From a checkpoint of a small transformer trained on Wikipedia: 4 heads of 64, 4501 steps.
Each number is 200 + 30 x the weight over its row's rms, rounded and kept within 0 to 999. Layers, rows and columns count from 0. The size before them is the row's rms in percent of the matrix's.

# layer 3 MLP gate, 1024x256, rms 0.213, rows 93-192, columns 32-63
104,198,230,227,126,212,198,248,226,210,202,250,204,221,222,190,166,232,221,197,199,211,201,225,156,162,162,192,228,196,203,205,209
100,187,179,219,204,211,228,196,265,199,147,199,169,176,187,249,191,168,229,219,181,212,240,166,240,166,196,220,206,163,172,228,182
102,165,208,183,206,246,185,206,218,172,160,216,184,202,183,178,208,171,191,231,177,193,236,199,209,220,214,209,217,186,145,190,204
102,203,202,223,223,153,190,190,219,169,200,208,206,163,213,181,195,181,175,203,213,150,215,192,203,201,145,188,216,219,228,261,188
107,194,186,218,225,199,171,216,161,179,190,196,180,236,201,228,157,208,198,123,145,220,212,180,183,190,186,167,224,218,148,119,163
095,205,206,147,205,212,169,203,219,219,208,259,211,204,181,252,228,269,204,151,220,201,188,211,151,255,141,229,147,182,253,202,228
100,199,196,208,234,249,231,163,215,238,216,209,220,184,200,188,209,155,186,207,175,194,204,149,179,179,236,192,202,209,229,195,172
098,188,148,213,245,235,207,172,232,214,220,129,223,176,147,194,179,228,188,187,233,210,193,199,216,144,155,198,241,237,192,137,193
106,190,226,167,191,216,202,188,180,226,185,183,200,145,191,116,212,208,260,218,215,183,186,189,204,253,200,180,221,191,180,255,180
098,217,199,166,177,240,209,199,215,211,199,147,196,210,125,182,218,220,177,222,176,163,258,188,202,196,176,203,244,145,224,198,216
107,258,174,228,195,191,239,190,200,171,200,197,176,183,202,190,195,280,201,220,170,171,202,213,169,208,189,204,140,177,230,140,174
098,186,223,197,205,192,185,181,155,196,201,178,193,196,215,214,170,198,197,224,202,203,165,214,232,168,235,192,162,192,183,197,194
095,226,212,194,240,200,214,201,204,194,228,198,269,173,230,217,241,172,243,213,257,235,218,129,213,213,129,190,207,174,195,187,220
105,263,224,178,214,135,186,216,211,145,244,263,161,222,223,209,190,211,204,177,196,234,242,208,288,173,178,137,239,166,206,185,221
100,198,198,185,115,173,201,132,248,183,216,163,165,189,176,203,199,238,207,267,176,162,185,178,206,217,217,182,168,189,174,198,229
101,235,210,94,230,204,216,218,196,136,205,201,219,244,204,166,257,179,227,222,211,222,198,193,200,240,209,177,194,264,193,227,205
099,182,206,191,204,212,176,196,159,224,206,157,208,255,234,218,243,178,239,223,164,171,229,210,203,188,188,192,173,233,267,180,186
106,172,187,221,222,177,182,216,201,194,204,235,174,187,225,141,223,206,216,275,192,168,180,192,202,212,212,156,186,239,179,253,165
097,197,252,201,250,203,166,220,224,209,192,230,226,228,209,168,212,206,146,193,240,197,267,175,231,176,204,192,188,235,185,207,202
107,267,179,231,197,153,219,209,195,184,223,195,185,221,195,184,236,223,208,175,195,184,201,233,138,200,155,233,223,215,156,224,174
101,186,158,162,210,163,190,162,180,188,234,205,226,218,195,237,202,213,192,181,163,165,215,144,254,171,206,185,186,194,160,213,234
098,205,186,208,218,159,189,206,154,209,180,258,228,236,210,200,242,163,211,222,203,165,222,202,174,210,216,260,222,190,222,178,240
107,194,232,200,179,234,182,202,217,119,256,191,171,205,166,188,169,178,174,226,192,216,219,185,224,146,194,257,216,203,236,191,240
111,198,195,174,242,109,163,191,163,185,200,282,261,191,136,207,221,211,216,175,164,202,193,157,176,186,204,258,195,200,243,188,222
099,206,180,218,213,230,218,174,203,127,141,190,216,242,184,182,199,191,177,158,213,195,229,181,194,177,170,256,183,152,270,183,168
101,187,192,167,264,194,193,211,230,163,184,235,202,211,177,236,198,165,194,230,164,184,188,213,200,267,203,151,184,212,168,242,192
091,173,256,170,169,233,159,212,193,186,210,154,277,233,126,180,198,123,192,247,239,204,236,199,184,215,178,202,219,223,181,164,162
098,210,244,204,236,189,213,204,235,185,168,244,195,190,190,217,159,147,205,198,207,210,170,199,228,155,185,167,206,199,182,188,207
100,263,221,205,195,213,157,196,140,231,173,210,213,224,170,185,212,193,202,229,225,210,205,156,251,211,201,185,200,216,206,226,180
105,166,160,199,224,197,219,183,231,234,218,260,221,146,173,210,137,193,212,210,178,224,194,200,219,129,239,222,224,198,164,162,218
102,187,229,221,241,215,190,214,223,208,171,196,141,230,233,153,215,230,141,159,170,160,209,220,246,144,150,169,243,237,216,262,198
102,218,185,200,147,203,157,197,193,205,180,205,224,206,199,214,227,230,208,184,191,217,174,188,198,220,232,225,184,214,197,181,189
100,200,200,251,143,228,156,160,253,172,202,234,219,226,198,241,173,172,155,144,194,236,222,192,186,216,186,218,210,160,208,171,186
102,184,180,189,205,207,146,205,137,227,229,169,198,227,208,178,194,201,156,201,217,202,190,167,234,209,242,208,243,172,185,228,235
107,185,202,167,247,227,191,166,221,239,252,152,218,230,259,239,174,241,233,157,251,211,175,171,196,175,161,199,196,215,191,208,232
103,162,230,222,245,215,176,208,175,209,221,216,184,238,170,195,173,189,167,161,195,260,185,162,228,177,228,160,225,207,200,177,189
098,192,212,159,204,182,202,181,187,180,229,198,205,222,164,146,164,139,165,207,212,171,217,180,212,208,197,188,184,228,237,295,190
095,239,199,196,255,184,237,172,171,149,219,155,181,216,230,157,226,179,249,179,176,218,250,191,206,197,195,209,233,196,229,210,191
096,187,136,255,221,194,199,187,224,186,185,183,197,220,205,218,141,249,182,217,191,222,175,268,206,240,194,187,188,204,194,220,145
104,181,167,179,170,194,170,159,208,206,187,209,186,181,216,189,183,135,201,140,177,184,216,203,238,217,184,210,167,227,178,193,210
092,154,224,168,177,194,177,192,209,203,209,212,264,278,151,157,194,174,165,188,157,216,204,184,192,212,245,182,230,163,271,173,206
091,205,196,202,193,182,200,197,203,246,180,211,244,224,199,279,263,190,186,195,216,187,192,231,156,179,216,188,256,243,209,182,185
098,220,195,226,190,229,210,190,230,198,209,212,199,205,194,181,190,228,204,188,230,218,220,207,211,242,174,246,182,193,178,227,210
097,131,227,188,231,237,193,184,164,243,198,149,198,193,191,172,279,209,209,257,154,185,205,181,191,209,180,141,199,168,247,202,186
099,201,206,148,188,218,215,156,226,186,234,208,212,228,220,216,182,185,238,241,247,223,212,213,170,229,184,250,149,211,203,227,156
099,194,171,221,196,212,241,195,178,200,191,220,252,268,213,235,199,205,193,237,196,198,188,194,209,186,162,169,221,195,207,181,194
090,207,214,190,180,282,171,234,190,214,220,162,188,143,207,185,207,188,194,175,196,210,193,213,219,205,196,224,197,252,197,233,141
104,193,184,182,187,216,189,210,247,243,221,198,209,142,160,239,214,196,213,200,203,164,177,158,221,180,211,175,176,157,204,221,193
088,219,259,236,265,211,203,205,210,163,236,177,207,202,207,269,180,229,174,145,168,218,183,198,159,219,214,172,193,240,205,216,203
101,247,208,233,238,191,171,206,182,194,197,195,218,219,189,248,178,216,174,213,177,146,174,185,173,165,157,217,184,232,196,197,218
098,179,192,229,220,180,182,165,141,236,156,153,196,259,171,165,192,232,137,171,206,218,185,183,197,244,173,217,207,200,180,241,194
094,204,174,166,213,218,183,259,203,166,193,143,156,201,170,182,197,199,197,211,149,147,216,209,207,186,153,190,176,220,240,180,241
101,224,197,172,117,150,236,212,208,200,209,213,223,139,243,209,180,205,165,217,173,246,183,192,225,190,194,244,259,244,180,241,184
098,220,203,250,196,149,293,235,181,181,189,191,240,232,212,172,199,173,221,139,218,190,180,184,234,167,160,176,198,184,254,192,212
097,182,203,215,203,204,244,175,178,166,177,222,149,182,200,248,225,219,190,208,160,218,131,208,178,190,170,239,185,207,158,173,161
109,211,207,228,182,193,214,184,228,202,195,207,203,188,179,272,227,192,190,229,209,219,167,206,227,162,223,198,232,187,231,188,174
097,199,139,215,173,214,123,183,191,160,217,273,173,209,200,245,172,195,194,248,179,214,171,184,240,174,194,209,180,201,156,258,246
100,211,239,208,238,202,201,214,225,192,210,193,235,200,233,217,212,261,174,211,143,278,163,199,239,152,224,197,176,199,214,183,186
098,201,192,193,186,230,165,221,231,158,219,233,227,210,184,197,224,227,182,183,147,180,216,246,217,228,255,167,161,194,199,158,184
098,185,188,160,145,181,171,238,197,202,234,204,189,193,161,169,166,166,184,166,250,211,229,209,174,184,171,243,180,173,182,198,212
097,183,147,168,217,176,250,213,220,187,221,231,210,209,206,181,218,189,258,187,149,210,247,158,251,224,223,118,158,196,225,159,201
096,172,201,201,136,202,166,188,180,151,214,180,267,201,185,180,209,209,212,210,199,163,213,234,204,210,174,164,194,196,238,188,228
103,223,250,166,218,213,211,265,218,251,156,162,213,244,223,250,241,178,263,211,250,132,179,190,156,219,247,193,209,239,178,253,188
099,263,195,219,199,201,172,217,190,124,215,219,165,155,202,279,174,156,151,228,206,203,174,214,231,192,197,179,242,187,179,154,252
097,211,196,171,220,227,205,158,231,215,217,229,236,178,207,254,242,149,201,230,161,208,199,147,241,150,151,225,187,223,173,165,168
098,210,229,196,165,186,176,224,176,195,204,189,163,207,215,210,215,190,119,252,224,173,213,191,206,236,200,222,179,175,206,191,156
092,191,182,218,169,202,250,212,231,162,234,263,216,193,152,255,205,169,151,225,184,126,241,207,156,199,213,191,253,192,251,239,149
096,258,247,199,187,202,198,189,194,206,149,210,199,259,138,152,193,183,218,177,228,185,204,237,175,223,216,224,168,160,218,230,149
101,220,148,204,269,175,208,225,155,229,187,156,195,193,256,207,181,183,178,175,164,156,186,162,158,199,190,166,193,239,175,208,122
089,200,204,202,215,228,159,116,180,242,194,146,165,158,155,206,133,161,194,242,198,217,195,188,219,218,218,191,259,218,234,194,197
099,180,224,231,203,177,220,181,204,247,183,168,184,239,182,231,204,197,193,180,204,184,230,155,197,156,219,183,223,204,223,155,213
094,184,229,188,176,159,214,180,228,233,217,262,221,199,166,214,181,193,167,214,207,219,214,179,226,221,149,131,153,153,226,198,223
100,245,216,199,231,228,166,210,208,189,193,196,195,175,145,196,170,203,212,197,222,181,202,189,188,242,207,188,173,192,202,194,210
103,184,246,215,190,178,175,199,152,245,203,179,232,204,224,201,241,180,219,170,185,172,176,185,266,204,224,163,238,191,219,171,228
090,191,204,206,223,182,191,169,187,179,236,164,218,240,233,181,152,216,259,166,222,181,174,125,224,248,211,243,231,165,255,170,221
100,222,213,197,259,204,204,178,230,209,191,188,215,260,146,190,152,176,199,203,196,210,195,178,249,176,193,198,135,232,179,169,167
096,236,157,185,180,191,206,213,206,247,188,206,178,231,190,221,119,196,171,215,182,220,179,211,243,195,199,225,228,194,231,275,152
111,249,207,229,189,220,202,212,149,230,204,201,158,221,200,194,194,250,221,182,185,225,218,180,203,179,162,240,99,207,195,199,196
096,212,186,160,185,197,158,163,253,220,166,213,218,216,223,176,205,184,133,185,185,175,205,139,183,248,186,211,153,175,136,212,204
094,197,222,216,200,125,196,188,239,183,205,176,211,218,170,267,200,226,188,177,235,211,195,200,191,237,178,146,168,201,184,219,222
097,176,194,223,166,154,239,95,207,187,210,215,139,187,165,147,230,152,172,240,201,186,224,229,205,169,207,192,207,194,179,210,165
104,239,213,157,260,213,170,157,204,149,206,156,175,208,213,123,192,219,163,135,222,224,171,163,227,208,251,167,163,232,186,203,203
096,199,268,204,131,197,203,184,214,228,166,214,191,148,175,237,176,193,243,214,232,185,213,225,255,178,213,215,223,253,213,254,218
105,177,198,200,207,192,207,134,150,217,172,225,242,250,166,251,210,181,172,198,169,259,170,174,203,176,230,252,260,192,194,257,237
102,245,170,209,209,210,186,196,233,217,173,185,203,168,220,219,147,149,135,253,254,203,187,211,240,186,195,195,207,191,149,178,237
106,180,217,197,221,153,163,170,133,228,192,167,172,222,177,236,222,156,159,174,156,174,230,243,185,246,185,247,251,184,242,230,180
098,168,221,192,175,217,163,224,226,202,213,194,212,139,180,175,174,148,178,203,178,249,171,167,168,197,219,224,211,176,250,192,249
097,219,187,184,176,162,185,220,224,179,202,235,199,246,204,169,272,156,161,171,219,165,155,187,207,155,191,212,237,177,184,199,251
093,200,202,179,251,180,171,200,213,227,211,280,200,181,176,170,202,183,166,190,259,244,251,206,191,266,245,214,195,259,191,203,263
112,159,97,214,155,164,226,236,224,204,239,186,168,184,258,192,201,230,174,213,199,215,218,160,210,142,201,185,236,212,185,179,175
093,201,167,221,191,145,242,213,207,200,237,193,196,174,149,242,174,173,199,246,177,242,194,199,226,193,172,189,229,185,150,253,170
099,178,143,192,206,228,233,227,189,202,195,223,211,255,174,169,177,231,195,91,182,232,234,248,250,184,224,177,200,182,207,223,128
114,206,212,159,209,267,206,231,212,222,188,196,218,103,256,176,173,209,188,196,211,178,240,183,196,219,226,163,190,151,171,157,201
102,200,227,195,237,216,253,206,171,189,238,196,188,157,205,287,220,231,205,190,157,218,194,198,222,203,185,185,207,171,227,170,231
099,179,277,211,214,213,222,139,196,193,250,194,226,190,201,159,185,148,174,164,199,182,190,173,213,183,205,167,199,201,224,210,186
100,199,159,205,239,260,230,163,237,250,208,203,226,173,203,287,203,204,150,235,238,162,199,155,121,208,205,207,212,186,238,212,216
103,238,199,201,241,237,205,228,186,186,184,207,194,200,155,261,175,160,234,223,193,204,204,188,196,221,253,192,165,205,183,177,210
101,213,230,283,200,194,169,205,185,261,271,200,253,258,134,256,241,194,178,144,170,204,205,180,250,174,213,203,199,174,209,183,188
101,181,194,181,159,226,192,207,179,227,143,248,237,208,174,244,187,211,205,223,200,178,187,212,250,199,189,231,249,170,265,204,239
099,258,217,213,180,298,208,206,219,195,204,252,206,208,192,224,233,177,227,208,248,192,211,139,194,252,249,214,241,231,177,196,198